python train.py --num_hidden_layers=16 --hidden_size=256 --num_attention_heads=4 --num_key_value_heads=1 --head_dim=64 --intermediate_size=704 --vocab_size=4096 --hidden_act="swiglu" --norm="rmsnorm" --norm_place="pre" --norm_eps=1e-06 --positions="rope" --rope_theta=10000.0 --rope_fraction=1.0 --qk_norm=false --attn_scale=0.125 --bias="none" --tie_word_embeddings=false --parallel_block=false --init="orth" --init_std_qkv=0.0277 --init_std_o=0.0049 --init_std_up=0.0277 --init_std_down=0.00296 --optimizer="soap_variant" --learning_rate=0.00431 --beta1=0.95 --beta2=0.99 --weight_decay=0.083 --lr_head=0.0503 --max_grad_norm=1.0 --warmup_steps=200 --schedule="wsd" --decay_fraction=0.658 --decay_shape="linear" --final_lr_fraction=0.0 --batch_tokens=131072 --max_seq_len=512 --doc_mask=true --train_tokens=441300000 --max_steps=3367 --dataset="wikipedia_en"
Each number is 500 + 25 x the weight over its row's rms, rounded and kept within 0 to 999. Layers, rows and columns count from 0. Numbers have three digits each. The size before them is the row's rms in percent of the matrix's.

# down: layer 6 MLP down (transposed), 704x256, rms 0.122, rows 60-126, columns 0-63
# gate: layer 6 MLP gate, 704x256, rms 0.139, rows 61-127, columns 0-63
# up: layer 6 MLP up, 704x256, rms 0.136, rows 61-126, columns 0-63
down60 103:521447531479529466487497493493543529480528476475472500523519535508536503531512508504531538476520544486485456459520510492501478507488485521493521502502511497472509476492554510564487511555519490
gate61 101:532511491450511502482486525467495509522496485493502487536482517502496545499509529534505450481499457473496492523490483533521561536509553491499457526504527552475487491504539466444511567507541525
up61 107:473506491480517494557506563513491475482541490498468531515537522479480528470434498507507512536459522497513494529540511508443481513527514541510531544531458475508505515514483505524523454530496497
down61 104:528512467553476507545555519497524506514523506525424468496472482509516463534546527475473544538502479472489482501499549503507456483465473491492528468485464461490496489486485525491486473483495502
gate62 098:506457489486494489490470440528512503479537461509485502541481481461470505490429542454491513502483527509528468485496504493513568519513524493495537510546514498476474484492550485472478498524427466
up62 094:503471494502529494492513475508526479519507495470513503525545511479469470493490494484478471522505495484465494490506493563494486480468507519581516538482481470496433506465505546506493486550508492
down62 099:485506516505491487503525524522477486508515531524484510518473530496531461475475511514487525513486501498496532496516425507471490508496488475517500521486459501519526521501521459459481509541493539
gate63 100:502509512512507504496453491501489503487500501516488480445487473450476501476462495499450506513482496468515487502467492534474523481481471455547493478519544460560522517522492452463537529459476524
up63 103:497530508477496487498471477481479468488483531493520480518503478428518486475497478493458459486508501460530481483558479511485473499506476471552532501482506474491523490521476473525510522455503495
down63 101:507542497533538562519510489486510544467532493485455471501520495501533512485406546536499528504514519541487511522499466477539477565522469480507522544496517507522519489527510453465497534504472545
gate64 093:482522485460504472528494484542530501515512488509443497539539465480499516503479463491563511471504492507493463525476485458477472537505495500534534514529494468475508486509482526511465485505523512
up64 094:456473469499478522484543518519502476506506499500460485475476518459481478528474516508507487459521501532465503509506522471479532509489516518488453516496516521486478497515525501548497482490434527
down64 100:513528494552490504505471502504476489503495472494513471501547492532538502488483510518459434519466501499500485473508496517512493466505485472537505507489486479497530516509469455543501508527500495
gate65 093:506503478508526480526479474541500495516532501507511463465548507544558540502530511486514559503492497537545491480493432476466519506487478516496465513523532522495484512475509511506514509519530555
up65 092:512492524479501507534472498528467479511562516480471448494549504531542502505533492497505515489507500524512481530568460458510480499526501509472438482516502495495482503484515520514493509504525513
down65 098:466498463459508490510507500479480496482518508511503497519477544527532502484499481526466450549500516543532477520564553516522518506479495485472481536512497507492520493521483478521469509519526501
gate66 098:495453525513508509510512495527451500486530471508439505459530497501514513536531497472439496527510526473510526482469538515467498508484527512472534532472507501502536465465498482521557501518504464
up66 093:465509476518530526479464493479471521512504467552511487506566546488526504529510507510517485483481502521515490470517512486480531474495440468484522524501534501539501440529502500495457465487486527
down66 097:517482478519514489500512484508508510510512493480546460496444558517490501490500523510562485452555493501550527508506510500526475510482497461516512474526516578496529478471519486511484487503491460
gate67 093:464531469516494515521491492515499488485492508480477504513447496542512503487510519501496457488480485464484469499487503514492484530463531475505490503489492504463500517512511512496500490515497509
up67 097:487529538512555551488477518489509460503515512518541471505483532561516503507483496477503487504494479441528474504520533514536461542481481486484484523444492503491506492530496518531536559496514513
down67 095:474524504509459535458500511500479529491539497483476519486489559513510503480418532507519521538495520486485480510493517534511473554525501491512466527484501479469505483489457491491493535492475509
gate68 087:488462485516525488520445497500474486480480469479508491525496468519473486540483462487508519507497495500474498522558520502481478493518484515478478533486510439517469527500509526492454537445488506
up68 096:498506494505510499530473477504491454493505458484483473503470497543462497465496514524554524485462480489485512466527528546457458512500450467543512520532512472491459443523521458485495536508530448
down68 097:482520522455492439471483536509490525475487491464511527519490533501491507469493501549493525496483488496483501512514497508483487473515496549470481487494518488504512515500525531533519491526524531
gate69 100:503500491478495529496516478501526476488535500507503522496539440508470473515486519490561513493499526482481510459474476500495489498493506508495499497494509478511470526488517496502505492464507460
up69 099:491526507528491495476522481475458510553498486506511540481517529441468543496506529507506555481547452515516520480516508498511492506515516500467478523514495474507536457495490435509508504488458466
down69 097:514497496511541493486509481532502474528515524520535529468501506488515512440478525497471462534536490478530486442512509489542486479464506485490506539506464482481512511526501492508507508511500531
gate70 099:471496479534500540501518453468513533531518507547465502486497523470483500498506472498518469490489508505504450472508518509480501569489531495456520478511519478521546501492533500479511501522501516
up70 102:496486513517469490501476483470531463485525554547531508503564470496550520445447520477482464513520471495516492449471502520468504496491527475484500495482499521542494500467520512492554506530491482
down70 099:453501500494534489502479567526520518490530524488504499503527513474498486508498523487473500479547523531517483502499460533513555500507465496470460474512525515484478434470511519502534497531466466
gate71 098:517517512524508504498505530488485481492496528499511482530484504506507533490472523496496542522506466472521492479521501513466558554451479524467477470539482506494497516521513486511457466440486468
up71 094:515471509481485516492496487490522484455520513508489502501547513535516490491516501491451505501541478519521479489503504476528495506509512498457528532496469533489538536500498527520501491496521469
down71 101:503518500543482492545496541480500525476495539505531533502484542508480495500460510528486489510552469445469512508543474523473509497479555514495473504554493500500491488483514496514479500502528504
gate72 097:542477499478507517494482441456457468494476495439478482510532481456476469512463506485481467442477549445506511523513490505495487498525473517492466450439490490507489478496456508491490471505488464
up72 096:559461501448516476492468457496488503554457487466466477509510478472535493514511517517490475482466540500489511492484530495519484508453491497519494471503457481490526493520510501529465484521498478
down72 099:567519518468522501498501471474447473536505481497465515495480502526485472512460546504504507517506470476490488513496526481490470449488509504484488512486480539498475477480483488525501471471501492
gate73 111:474503474486499510582457525498503485514509443518516514524489533520500480529465517518545504445500491461479457506474479490500457498476470430486478485514497513503506483512479499507513481552494516
up73 108:464506496477529494515504556487526512534487500526541512522484479477505452450487510483521471523496468444488490463491433540552521464471498476489485523508491520538518511471512471495530514538521522
down73 104:483514476453486516524558539534502520519484478482515503466511492522462521525444546510503499526520520482534511486470485519459539534525548512542496502515487491494524512479503519437491520531495482
gate74 092:504503500525483503475487421530466481488499492513519501518523507545485498468486553542492496501448524489520519519524482445490478485514531463522507470497556436497520467483503482510493493502491528
up74 095:483484471471509499492509489538531532540494491488490479520474501445526519508499462479520514495497539483491479487510467536492522452468464481456516485542488541495495535525529491506463476499511505
down74 096:491482461474483505448501480488499489459485480525513488514517472483490502497512503481503461460513510492485476513494512525512529483494511543527483504519480540525482512508504509465510535497501469
gate75 107:545544487528500538479509444508516492442476501454522527499482483532531466492470498498479448496495507483505514510514510490538483472465484490475490517529519476546519507517492529468518516515508522
up75 105:494532473476498509498511472463530471455503521454496518468521452529525463487527486488477479506471488471491567539514502503518477507487473473473469516460480495515561513478465526479520492536520544
down75 095:472500472480493524522530483488473544536500504479492514512492538496502526521438489459516547489517476506531465502451532505477484521458499500501552508486491580536503507498510500473466520483555479
gate76 100:537499497491497503524476467508494498519482523497464504510510485540511503511525499512509496465443484481465509488503498516477509505532503523465536511487533499558510507528487504520505503450533522
up76 102:475480488496480537501507509527521495525500502543512531498493466545476487479457498532479497533500451453500509495451532507495484514510482499473507483482500499477451484480500525512470531432501509
down76 096:519497531530483510458522473510441499496489547499545506495489495521503493479584475503470487523520486481473489446484463509484504500495472504518501522485500510486528540511555468507515554483491519
gate77 107:497491548461479509540527493478500492488439506492479532514522535481522488486498461519516479504511513536486537440518526494524534500515491530518483505494479485464497553496469487475482543492475482
up77 099:505522501525493510477497490520526508528543476519487498457459507462492467499520473496462528502465493531505486517554535466490476530466527529491546499531503488519521452490489496513494469453494501
down77 097:473514468494478524510455531555499479517527461483501457539494493540501499487522524488481488484497549502538535492485490515507533487519494466535472514507538501508513538514488496547486477540461503
gate78 099:469478485471537450522517440527529522488500502461472513528496539511522523455519452513478493497534525511501495482519515492497507500498531518464530519528535485505491520483466479512475503485476512
up78 100:486495461455511500499475440478508475475520495475468534522537550493460539469517487476496434503531518498518491493508493511471486503522510524421546537502504495519457526510517503496531505493451498
down78 103:521489528509471521501495504484481503511474500473450504505545510521494481543454481480529556552475482522504505521498480460457490481502497475489482488518519486506539526477472468501445477493477474
gate79 100:481520524464490504498515504481539513494536523509487520500538480506503517525511475477478494511496524538492503500555470491575494509473482502508480532445466495526500495499482467516524513513469499
up79 103:442539550495501550510510492505522480483509492514474491484515474521535475511436516481452468529472515490485510503484505511491445517502460469456463497486479510506487545471512552500528500536542506
down79 101:466517486566468502546545527508499485519518517470514492474509528494494470513471538481537489525513483498492514485499493478502479551530501527473499466479497471469496489523538485459562492501524549
gate80 107:438511478474526504493503489459484535496465495512491508526491507542530476469478526482440504520519520476501563490534496521537503525490501500477480481501431502499502561514459481502432511489428512
up80 105:485509509519495504495552453502535454470504517463508526520523474484455458514517498499599522528506503458500523516496473500521470511518473539467512495525454492491533490516510522451504524471482504
down80 104:484477518502476531481517471532508523525567525519479509502462516504477501534481472497531487487479484548487485502546519540498519509512500513525508504519499536512506510498514504473490480486496504
gate81 100:509495507460463510524487523526512524475518518494556486540500478474566511505479503538507516505491474499483504477485521535539461461457467511487535487468544491500543452484531528530490488511469525
up81 099:512516521504498468469491507484506529473525476503511536471528502521533524483486519511481497539493500509472477481493500519519535513467509502476535491461510551525577479477522502526452450543499497
down81 101:505516542450432460505478508488450521496494487529496514466474492474476470466468487528513477518475529472489484496550517488488507502492503490515460493486463519503492516516453481488495497516516513
gate82 096:512470519491500514524496502481471536489495463487494470496535468516502465500472506492494491525552521508542456518455498517476519451498438489491506468525478549484504466471474488537501504516514462
up82 096:517502516491531508521539471473476461503498536512526513499493503538514486485520486494533472498520485508532499549490492534457503454491467495484541507509488528447512464489497489545511508519481489
down82 098:446476524494482498484529501479470504484517521494521489506522509534493509511492514500478475471459489494462535489492526519457528542521499471490486543531469556432496486488499503456506536502477475
gate83 099:481498545517475482497498494525493481531466485523512484474499498500447504514468466518487507461478508535500457518495470549519509480516460461517510502469503510474526522540506500527522522443518479
up83 098:491487513474522514519456553503501502469502514495505449515505518488494549483524538494502527481519515475507523437547472506488491522503530454451513517518481505492519500507481516503472510547512548
down83 100:489483491491470485465514474488507502464497509540488485429494554495471437523450506544501504487521520506495480515500479543504478511506485491529548550489450487526509529521489470511499487494512522
gate84 099:513502481471531537455444485517512515497482488491522468464521451474511477488520483505501499473486542476520476507486480544438520493479487526491493530438479505518534521481508501486484466488474458
up84 096:536492512459508522477528465504517564500515506509474497514534485522525534528519524551494516526518517499508488471499500485503471525506508497510516491510467511514508493551503525467547507499509474
down84 104:467480470484475500511534502518456471451515495495467520502552483490488526462532561524479532513474527482461496487500518499521529500529516522517493486512556500509511485491493432478498506519532491
gate85 104:505495500506504478465538503529536540491482517529540451499535499520528514486506506512482488460442510528528499501456497487513478538508470442475500542491514510505484454488528508509483539490505524
up85 099:529506506442491469507474445481484534506516501520475499497502498509487497507492453476500499518531451519501523503488454512461515452522478511514475461541478473497495520482474512549494447489429477
down85 094:503478511520498469508521504496496505530512462491500547533520456452458523479577515481516487493477462489511527517492517484497480472510451469499501488474486460512512518522480478478503487486477462
gate86 089:499487487488525512485522515462489504520507490510518485477485505496471475493498515515503474533482523487481496517514503494503508487476479456460546491522486499476476441502520513484482514478490523
up86 096:508512515508516494528506536514463519487511478531518517472485478536510473480473520454511539482534466456518488470511506513515482532479486504502483463457483498499488528475518488472463489529498545
down86 101:500517475490507538494527451502476526552544514505474534484494499506496530482487477532525494510475532460490502469492421538525451447517485500512476462460485472515498506498483485481503515537462466
gate87 106:522495474511512503509491460508530535491460503487498510487415521495548489517515480440488511501494504519496473497477487506480501491497516476508540516500529510477485509494487575495530530452538477
up87 107:486487518504498492423503527462501505529522515492477477480535544497504535470455489548508514517500535502462501550493526450482510474524490480509480484514473506471526494514565465480496482452492459
down87 109:500513495492523483492510491479512491505505485514503492520495540482519484484492540564480506449496478499478483511507453494443565459505459500512490458535456514526500516487519534502509482503513480
gate88 100:521491491447506496519520479487514507491554495502501497507526524471500506482526511467464486523515506487467544528499499493479472503488530491519534492486524496528497464488434529524506498534486516
up88 101:519536514521489505489511472457447477511480468485504504466483492520515507454476485496539546490469558486505493481478494499506482481499500484491464482438536493496484553487545498527482491464481483
down88 094:502486506501513510510515523500519506542530463447464541493486547449511463502506489463520494480487525495549505473493524521520497478467557501519498457517462508482500473488543486460486477491541539
gate89 099:500529469537480510512483506509497471520457552483479501518480485475471482489499427504496498487491517483471511479523511511505497480476445481481495489483524512503484485551498512459484486490515497
up89 098:498464516487504456522501520482491501462537493492515533522505499493506520517456538545482511486516460501515448512485471491519477490578515487484493486471486503516471561473487468535545504514496484
down89 099:476477486498550490509543546469539496502507538471526496536533488513489527548546524502475493491513475516499487503518491503461483507551505463511484502472463500506504482499496493482521487521505475
gate90 126:442481522526486456549480480485468489516473502483492502518521518526528504519513523418538513496538515525485468510490499499500514484497529470485510507479493519492523510501508506473476539502526482
up90 117:498521482461520490490505496525498502513533476530488455529487455519487501478515508425515512528504467524486503476476480458492476497497471497502496457509546514517497514485475485558523433508466516
down90 096:500489521519534492512489578507503459495510492445501533510489482558497498516517511471523521493502504460501491476480507474489483521502460512483481496455468528517526461528494489510498490525459461
gate91 094:495475493539524472519455522540490505511475481474504540479540507481528482464499490510511537497499487511514506506517520454492453535542509481487497483467532493511500519512464493528490546507478485
up91 095:513500490500520501503532512481514495497472496517494501510466532539507470470512496514518506470469558490437485530514511523479450530504505513549509480515485549519488455502462509487539489499491543
down91 100:518513498474487467470465491487459484507485543513464482516502543444512478512497500456494509500511509469543515529532533505479456469521480496498480489490478509499508514477473474469519488482548510
gate92 106:521474466499511499495492529500491522513520524506531519516507542504531501528512525558461493467491530507503469475449534467494491506457483506519496522500488494497482501506495477489541476463494523
up92 100:494492556496495483504520517501530444491498469510484520517505490544461533515544497459474517543496521503498516516571490472527502486519481513502500472483510510471534517517503491525500469457510514
down92 101:493509469522491527479523505523523481509507519525494502531467496480503534468517450524449519458463500530507451482512550537522544505511515515533484543489481507510471510520536463510515491480522507
gate93 087:478491491508519511478492482478520475540513522471492555509488532471534493489473519516538518479539539496503504485481543484557547504537522516510510504446531469504489531518527473496485500521501491
up93 091:541524481476504496545509500500494571519544488481517493456474473545498505506511496504535477481523462514499497450496461472499495518464530516520507513474507529512538541499503473526503489495470487
down93 102:529523501510532527460477539521510502516486564509505494467476495491511509509466511538499483527536487486555508443467484493479480523486512468507546511485476509512521525492489467525492546501440527
gate94 092:487459534512514491499471526465487513509506487446485452511506489522494472436486507529516528510465477528488526526486495493489501524533471498527503449484492485494496489498523512496539482482517518
up94 095:551485545478504523503522491522479491487472496542547511434519545515532523498490497472513463526504484505547496482495483486501513483460521507504509473518481490539483488473511483457430482504542480
down94 099:554480545512477542494499495555524486508535523505530516502496510522478474490517524483477493488506513450510513505533501515476487441495526469500505489511501489526462491503487537514446484525516481
gate95 106:521474504518506543524453465498548502499489531486508517494492564483498512487476517483470503507523479532538474441512473454499451498488500542507468492500480482515472525476502512526479494428509463
up95 099:482541517492495489485496503500510514497481519543498480535542535434535476518467505504495493465534476499518479496462532462499501498527508501463546469471482513519548469489488491512505481479501455
down95 100:451525562498478476495522498548479483466518512497487511458486528470447536512527541524486495500521549497503520545483484451500517484510503481493483507480483454484517442528472505557490508513511510
gate96 096:541517514523448484485592477464495531503505470533431562498488487520504486543480483543546520511506473464503470501488494469521486523448520476533500480487512493487487490473484494528512528511507504
up96 098:512502437507466507466532498480475547501480467521493524472478486479483526530509496552547484527501521510487474511473509487530480484464503493550521471499493479496543503498465531501501508536498474
down96 105:531533522484484492488495504469525469529487515539475537486492486539488515548545471501495460490471514552475448526490502540483497483504444491490478492518509488489525531478434492515467543480461478
gate97 110:512516501507514476493526526499443461544475478487526524505468485521521491513524534507469517452491516478477512470517499459466460490530474491535503434490477534514487521491504513534501490520522459
up97 105:519549474542526491523515532478505522473510518503473476507534483490506451516484499489514520508516472489478484523502469542503453486542489502494518511462497519534495503473503501477473521473496470
down97 105:494520507492483501486481513525485470438539496483486482465472483467496528512505504479503482535460494460488494480557523513502501504507557477498513434490489470527546476490529492508511459476472500
gate98 098:494459473489510467484483533508548479492479523511495479475525551496433527469514513473526478478506554523524514483497509503511514538465479557521519514496497474490487548498531524476458533531487480
up98 102:536515504495489499489527473466503539516563468472491506504495510484494510522492466501525504482525487494502497522502510473507486459468478469521494490482510521479545534479542460544500494509533528
down98 096:493490489519471503504529480490463565460500490497472496491498479552500490478466507513511547446503505513452482520532505496532526515530479543484503531474505502539498512547512520512466463538467526
gate99 102:514502504443512479518541499537471514512512479479502532508535517511480535473483512499515470502501484459524549476529511547550470492507465534505499485497460483493507527472488479490483515531474488
up99 100:485521490482530556498497480525551505457487538456478458545534451518481504482482494441562464517494512495497526541474495497490511507510491485495524469504471514508486500477459490520480426491487514
down99 099:476483551465498526486493524492534461509486498481513537479509465524506503502501504547553516507472511509496514515501481530486499474478531512488514521486476498489510517512516458464488539489501454
gate100 098:507500535438506503504525495519531508516499469513523460546531464476512497466462523485512502490528547499496535441505535493506489538518501522453508560484467499479487492496479471521513549522485514
up100 090:499519530457492494499467490524509508491514482515519504511496474482481499503516495485499490500515498486494557435469522506511491493526512498454529554509501530510530497481496432492514533490494485
down100 097:476451468518522486472482489484483501570507461471495520466492464469501516499488482473486531513506493471482492527486510503506497492529525462539441511449517496481490522532539533496478494477513508
gate101 108:515543520494527529507522525549515496532507475472484505501490492493556487494477508481534457512523482521505473509527498541522497491479484517497485538477536441544501496466483487521490497509501453
up101 110:532492501511522482484553510433467467503531492505506486484486457502486490473496498560489467533461526502477500469495537491493469475532448480523524494529476545474539485477485467512438449506512465
down101 101:471509482470445485496512452510490486508486506589511520499466505494481528460553526463502484495531528513480508476512461520503497526504521508501508505440562486469470512514504474504539523483471543
gate102 091:494475485508512499501473494504502490520543516487448497463482487503489495518477522474476513501533472503492500492528513509487530528491464523524500529516499494453493516524484530494495494495498509
up102 098:483514488538487490515490514461483495529461553461499501538513502486508513458451456513500499466476528522514472497515518536538494507500484452525509520529492491514523495502510487510531475490500504
down102 101:486480472515509517552531571503533507529474536482512506487489444480534491505517518542499465482522532455438500449482491536552465533484454525487498515445511474532506493518475501488500489479492508
gate103 096:453483482530471503508451522499489503550502509511483524516460499466546521537524504526486543512500493465503461470497544520505500475557463507518511506489477465489496507495489495500539540494531487
up103 105:522491485529503536482494502532510488507470520525490506510442501494506507502501474510481472495527492537445514441472507480515514494489520500494512510473516468495560511449500522501487517479481502
down103 103:452499497455508493493480515502518498524538507493485456488509488506512476515495537517474539505509505486545518536511492504484443501489495511537497521481463491458465496506528503476464540465503513
gate104 103:485510476524470519571496513482491523473517524453508505520532495477503485505520494469471529517493447455510502508518530492542497506549529537499475506468468497543521560518491514538525469577520500
up104 106:489545510495486471510483479485486489499523528565529509517534502533506480483504535518500531485461528478524494492489514516518525483495515498543499496529511486467462518498501480510462490477491473
down104 104:516481551515513497504507541500497506523478563567515492505468498464521501483484479508527458498505470486488462497507502465498488503474507524499487534538502502457490530501531490448453479498487495
gate105 114:487529492490552488465505466483532487520472536501509518544490505473487519493483491509533493486537542528550485481465511529528514530525500488492495546501447510528470505481497519460467500474468472
up105 117:465533490462497501493529483475482485512515511482489516532488514497509465495469483489494511556498526483507507453512542524536528426517504483456514523472485539512466530497505510498505495511493545
down105 091:473503496525500477483461475504467536492500505528490490525511489554475501477450522508501449510487491541493526518468470467508480498489502524568466488538493520493522476498506538470525481550530513
gate106 102:462485517576482461560522510521522499514530502515517480500503499471518493465526510479460479505515527459501483535505524517483537524516470474520510494517498468486507479527521479476537525533514521
up106 099:498510471474510537524494462578479514528460503515445485509484522479462548466442482503531504486495488494484480502501498505502475488463525503507507524495518478485487485452463481521514452491484501
down106 102:492528488498468507516565486490463511468510501496483534495510489485511518495498489542495486480481517475521535491503544493466498500525530464488502415523504514462498524517504517455527479505534449
gate107 100:439504509469509488494509520453527533501509519500458469500500511507522502475539492490480517485467482499490487527451483535487483498433458490448490514496496509486487517519483515521486495524478505
up107 102:499538469495432500445450524497539526502526464484461535503491498471531465502527496484476473483502513523502526494535514485525482547490523467468530485510490470511512465494468528499474506469498524
down107 101:486480530570475531499480561485502487521535515491474519533490547516497497492457509488476489553466560509501498493489480521495512501536523493458509490521521505521494520522526471522498485498468522
gate108 095:508533581475478517496471522469521491480493456497502458513483475522527523500455499502498524500518476480498497511499548509446492516486461504502512500507515457542530497465530477506554472552488494
up108 098:524506487519460482543532490474471523518522499495462481475466494481513516515482525465516516491500524461499493464452484492493453458514483485494538547487482468518529507489498521530480505527488488
down108 105:532516464506480472460522491490487507481509498548509506493447472493423498540483505461465514489548464490480497475530498525501492497490505472483513448557480568496492521460537485512490506473453496
gate109 101:578516511531496444521518504545500463516478484516497473497491525403506513502494454503511455497497511519487494477495515476498460474532511493465521504464510491521468504490497570507480500473467480
up109 102:495561534516449487509540514517471491532455492484552461537461500490522536492476446505511496502467490534492503476542482527485472503512510524501518489473504491500461476526507513472506457493511545
down109 111:499501504471474526477510533514497485573495509492518497509510491515522528516561488509486460528486546545477491498487462491464527451520539507523469529486521486497487474537511539551484505521520543
gate110 106:516448524544506460496446506494487526468476455526523523466469493521496513490424519482471532495489491489534521502475528502512539504461509513502508481512482489523508532521508462496495499514491464
up110 109:533490552476491474506512503480513521515549482494466457495489499471544506516474493460521482480532474461497510531493455481463504475497513479496484493473455573534532438499507492482476500501517494
down110 099:513494482482521503497533461515500535471481511478556507522531538457487513469496506506544497516472541482458486528478456542502471483460474467498504513481513533490506444495472498480511473544481489
gate111 113:510534501529519501502534498543532521480500515533470512521526494524555483500497482521529471519483472474514529572488514509515516504493485510483500474522494453497531469504491508493481503478518552
up111 117:490525521527490500473526510468514531477497526507480513541515465516501477469502477500510519494502506506488524496495479439502514475525530425473516538510495488537507473518455516498512512484530524
down111 101:495481488523527516509524494535523526509520501481593469496468504518506472474517447520456505505526504497478514475473512481515494471507478488495532525466508537487523489518474519529472496496497488
gate112 099:471512480492483467485485558506494471511500490483534466487525467463491529525468479495555469565500519509523454507509525560543482506485500512530485495513500503515471508533531475482467511504492457
up112 102:493472514459448483513530513487529511493481484499472501510514486509461490541473528514511460516491507526524477469523526575527471505537502480523470522489525492477522480505531486512517507491529518
down112 103:502531485485496526527476512554526501468480492488564511464452510510504513496523519496497487504499493448493525484507458489483471483518470444482440451497496475524487512492439501479494514517477532
gate113 097:477470507487526469488529493487488532511507486470517501502492504485546485509486449510462495509458506503527443554478465445439512479522519550523492463491507525525525516446478488483479487515515550
up113 100:516467481476532534489514503515538534518530531475503482532508472479520512493466457564498517500530506532508501556507505522509535490480513495533519531482502488545543494484535493494509475513504497
down113 095:507485502527465463501489463494474511490486493529462481487449487488479470497465475499506475484475473479529505528510486486479507501518493473464512521495487440502487497484450491528508495500473529
gate114 099:517496484514537471542484496479502533485475478539531459475491538550487480491503499505481491461504502498496509512476467501461488490503482492513498542506513518515476464457479492503554497510458528
up114 101:481539465479510527497525499460563516499501509554499474492496520526569547512519494551532503482491483530510540496499475520510495507462488493483492511535492501500562485498460534531517526492542504
down114 105:504504498470524460478506517521529494483556474486506565451511524515483465501495520513518487435519524486476523492486491534466521538483516541509499491513469485522528470501495493530505480508490474
gate115 099:499500487529513520480534505525515480490505471486558522487496527477458525535517511528489513512496495522484487478514530479489496502479522536474478494547547483530502478511472481470505515508520487
up115 101:502488494445510522524537484461490505507485510528455472500488482543511463532467489486534510490531506485490478506500491486458510531516490477512509504493463468454544507463507504463550515497477523
down115 104:491519538526473520516559513539512541462471468519552518507570501489488472491511511539515499510487515489491482467507524550497533465477502511536507481470557510521499510526459484501498485509532453
gate116 101:503469468452477512480506506515449474516477523509504486472539473521505486500485518520507542481513515519491518503486501459520462488509526519488486507500487536494509477466480502495499513490499486
up116 101:529460487484517512476526518553489469469502481518530530491500481511455512479463502535500513492497484516528467453491483476476501522490504481524491528511509550478516530479512478517493517494530517
down116 097:496449490493529498473525502451482497529506500502487497487479501520511541492418494496468493472527486509551548502495506536507500494469529507511513489521495490498495499504504516526514517497493480
gate117 111:485456499540551519562503482445484525507505520534551510521497454529484536545507507503505517515502555498511474481516527505493509500520504467536480490488487531505519498473525491487478531471500520
up117 117:520480537458465542521524499470527459516478474491535537486488499463546513510504462525469475468470474500493515570515513492542491497498516485493463519543505492497499500486512526474527490469536539
down117 094:471521499509503505508481507512472493505461488505530464505483505484474483490555476478502559494525540433534521455505461496507502511521549489511539511466513521520504475494476504501519435542485510
gate118 085:485476540497497498445496490513530531500474516543528480499517483476514506512530543431508456480474503479496475474508469526537495511514511506472452481526519463521527496516497488522489514468480499
up118 083:531497516479482482514521574460514496530512514501442522494480493516481482494484458491472503523508513499523491489495551506501465513480458507529529563474522492493496465481525522506509486531533512
down118 096:488488474521410518529524506467486473508504512492513523476550497532493463511520471484505503480461523518517456469466551497480502504516462491509553469519525475492525521492523509513481503494499458
gate119 105:509484472494472499492486494473566450493469526467482481487499541528544476488494503532538459497478515496523430469448515521486518476513535528472506487505510513528478484556502500486483493534515473
up119 099:489482478514474486461520474474473481496518490455525480490453486531509473532495490507491496469472507506491547505543502494489497467489540480471527511485475492463525501531427473449457461499517499
down119 096:464495474451528510509476477490502493516557496544517494521493511512491470491534508488514493538466503520514500491497558487468521517528449477494497514524507513549512476510481496528495540479487542
gate120 103:500540478579470505518468506524478525491510539562500494458494472546501462575487486542518481505487494509521488493493511555519520511494433522532487494539498486507500511505508509541480481528534497
up120 107:480470537498527468497526469513528493521518494416477486500492498481543463497508489535510507504566452512540507490520515484484452507508506526456465490442458474515479514475512545508520509505536549
down120 101:435518538500500513485479527513535498519551488477490439486471458474520512527591489546508506501489494522500547468495500499499512524500533551484545448543495480491523523551493514492459445492534490
gate121 100:495501569535487517475517467512553503504541516435462470486547484458512476524502496511500533486539550540502508498507483536502498485489516529447509523476512523454446520477469485502494495534471471
up121 101:488474513521517483482525531482470516452520520498505482475518523456495502471458507507502476465522520468503516493492488507490526533451513513524456516519483477508508505517461478504489503510502498
down121 098:573504502480498499519535509515487461454465470526519496501494518529476435487531489481495480480520507457479491519518530540502448487519515520482497532539511534530508479494455517502515514547486507
gate122 097:480486524476525464447470502492517518470444504508511527484486482529488504492496460483526518477510471517465536522524504479482491521513471474507522492506477500457530538484514505488512473529468467
up122 099:488517460483515530529509522521507518458530448500468463527498538527528502485522563511486545507500527480525521487484518515519485510450531525504451486567513429523456508525492476511527495498544495
down122 099:515456461516471520467502529535502500500515547520488495475526526508510496459504547498497515491506460497490507527449471506542513527506515530485524527501483510491469493502523476512478504449479461
gate123 107:539531482525517478533534480532515500437508473520508523517512479481467484475492509552539480478484457444473503523481503501478508468467499514521474507478527448516560474474480520489488502481514520
up123 109:506537512498536532491502401516503489520489482510509517496506509441508542499489492457506468507484474541526501517524512475539520533522468544509470510538493510469503474511432491489551501534484518
down123 106:483477524478495464453490480512537457487475497512508522498483514480543493537516483528520466524526515539517487502540511530475492486482489523482516512487500473455512506477478483513485477530515516
gate124 109:517496512540503500536521506495546484506540493453491525487494512493513508520493490536487518496511528499497459490480500492502443485462487485494509470482457530571501495483485481498445447511508509
up124 105:449515506463537454498498466538517500550463517519511476459480528501525530493471493513466514508481507463541517486523510506536493491504544498485520537507533459434514536493479520518515506507480487
down124 105:496482493514481482496480544436473543499472517489468505483494517449471535467522508494478514523512524520460487506549459502518524471496490528525504525496479516450581505480509467515543512504521479
gate125 099:494491489516529532478505508535501462548530497525505479477471483476512460469469528478514523510520515535493496546497483523514517512514490490504430524506458519526538474477525520551504493508515485
up125 099:508486436518526512496488507497476512515476473476443493551495482476508449538522474513543497483493487493485478495484495458438541487514464493517486507518468539495509514472496522508495488494516506
down125 098:499452453521483530464480480491489476529495534483460490493545456502512496489520516426507567486488456523521494475446505506487502499503437509458515524461492553514504500488519484463441504522529501
gate126 100:477533506535483532528498461509555501509540451501522516533460514519485491498472498511503442516514486516479481480527524523532520499537504529499496471496525518525470485500496449486437486545490517
up126 097:493463509447495465567495487481475504472470487509541503528544454462460493506492499473508477518492513493504499451531464493477520509472487484500517482469485502480522531469474516518558518492482518
down126 099:513456483514480507490475476484475505510488491507536516496508508514516497507472453495534469526478508433525487481519494483501539516517485543485500496492533504511448550503512511464472489526502434
gate127 103:551499512512516483488474501511506551523511485523493512494509544532499487467451491494516505509519489473502512497489530534490511459455461496465503502473464516499482486537500455490487447499491477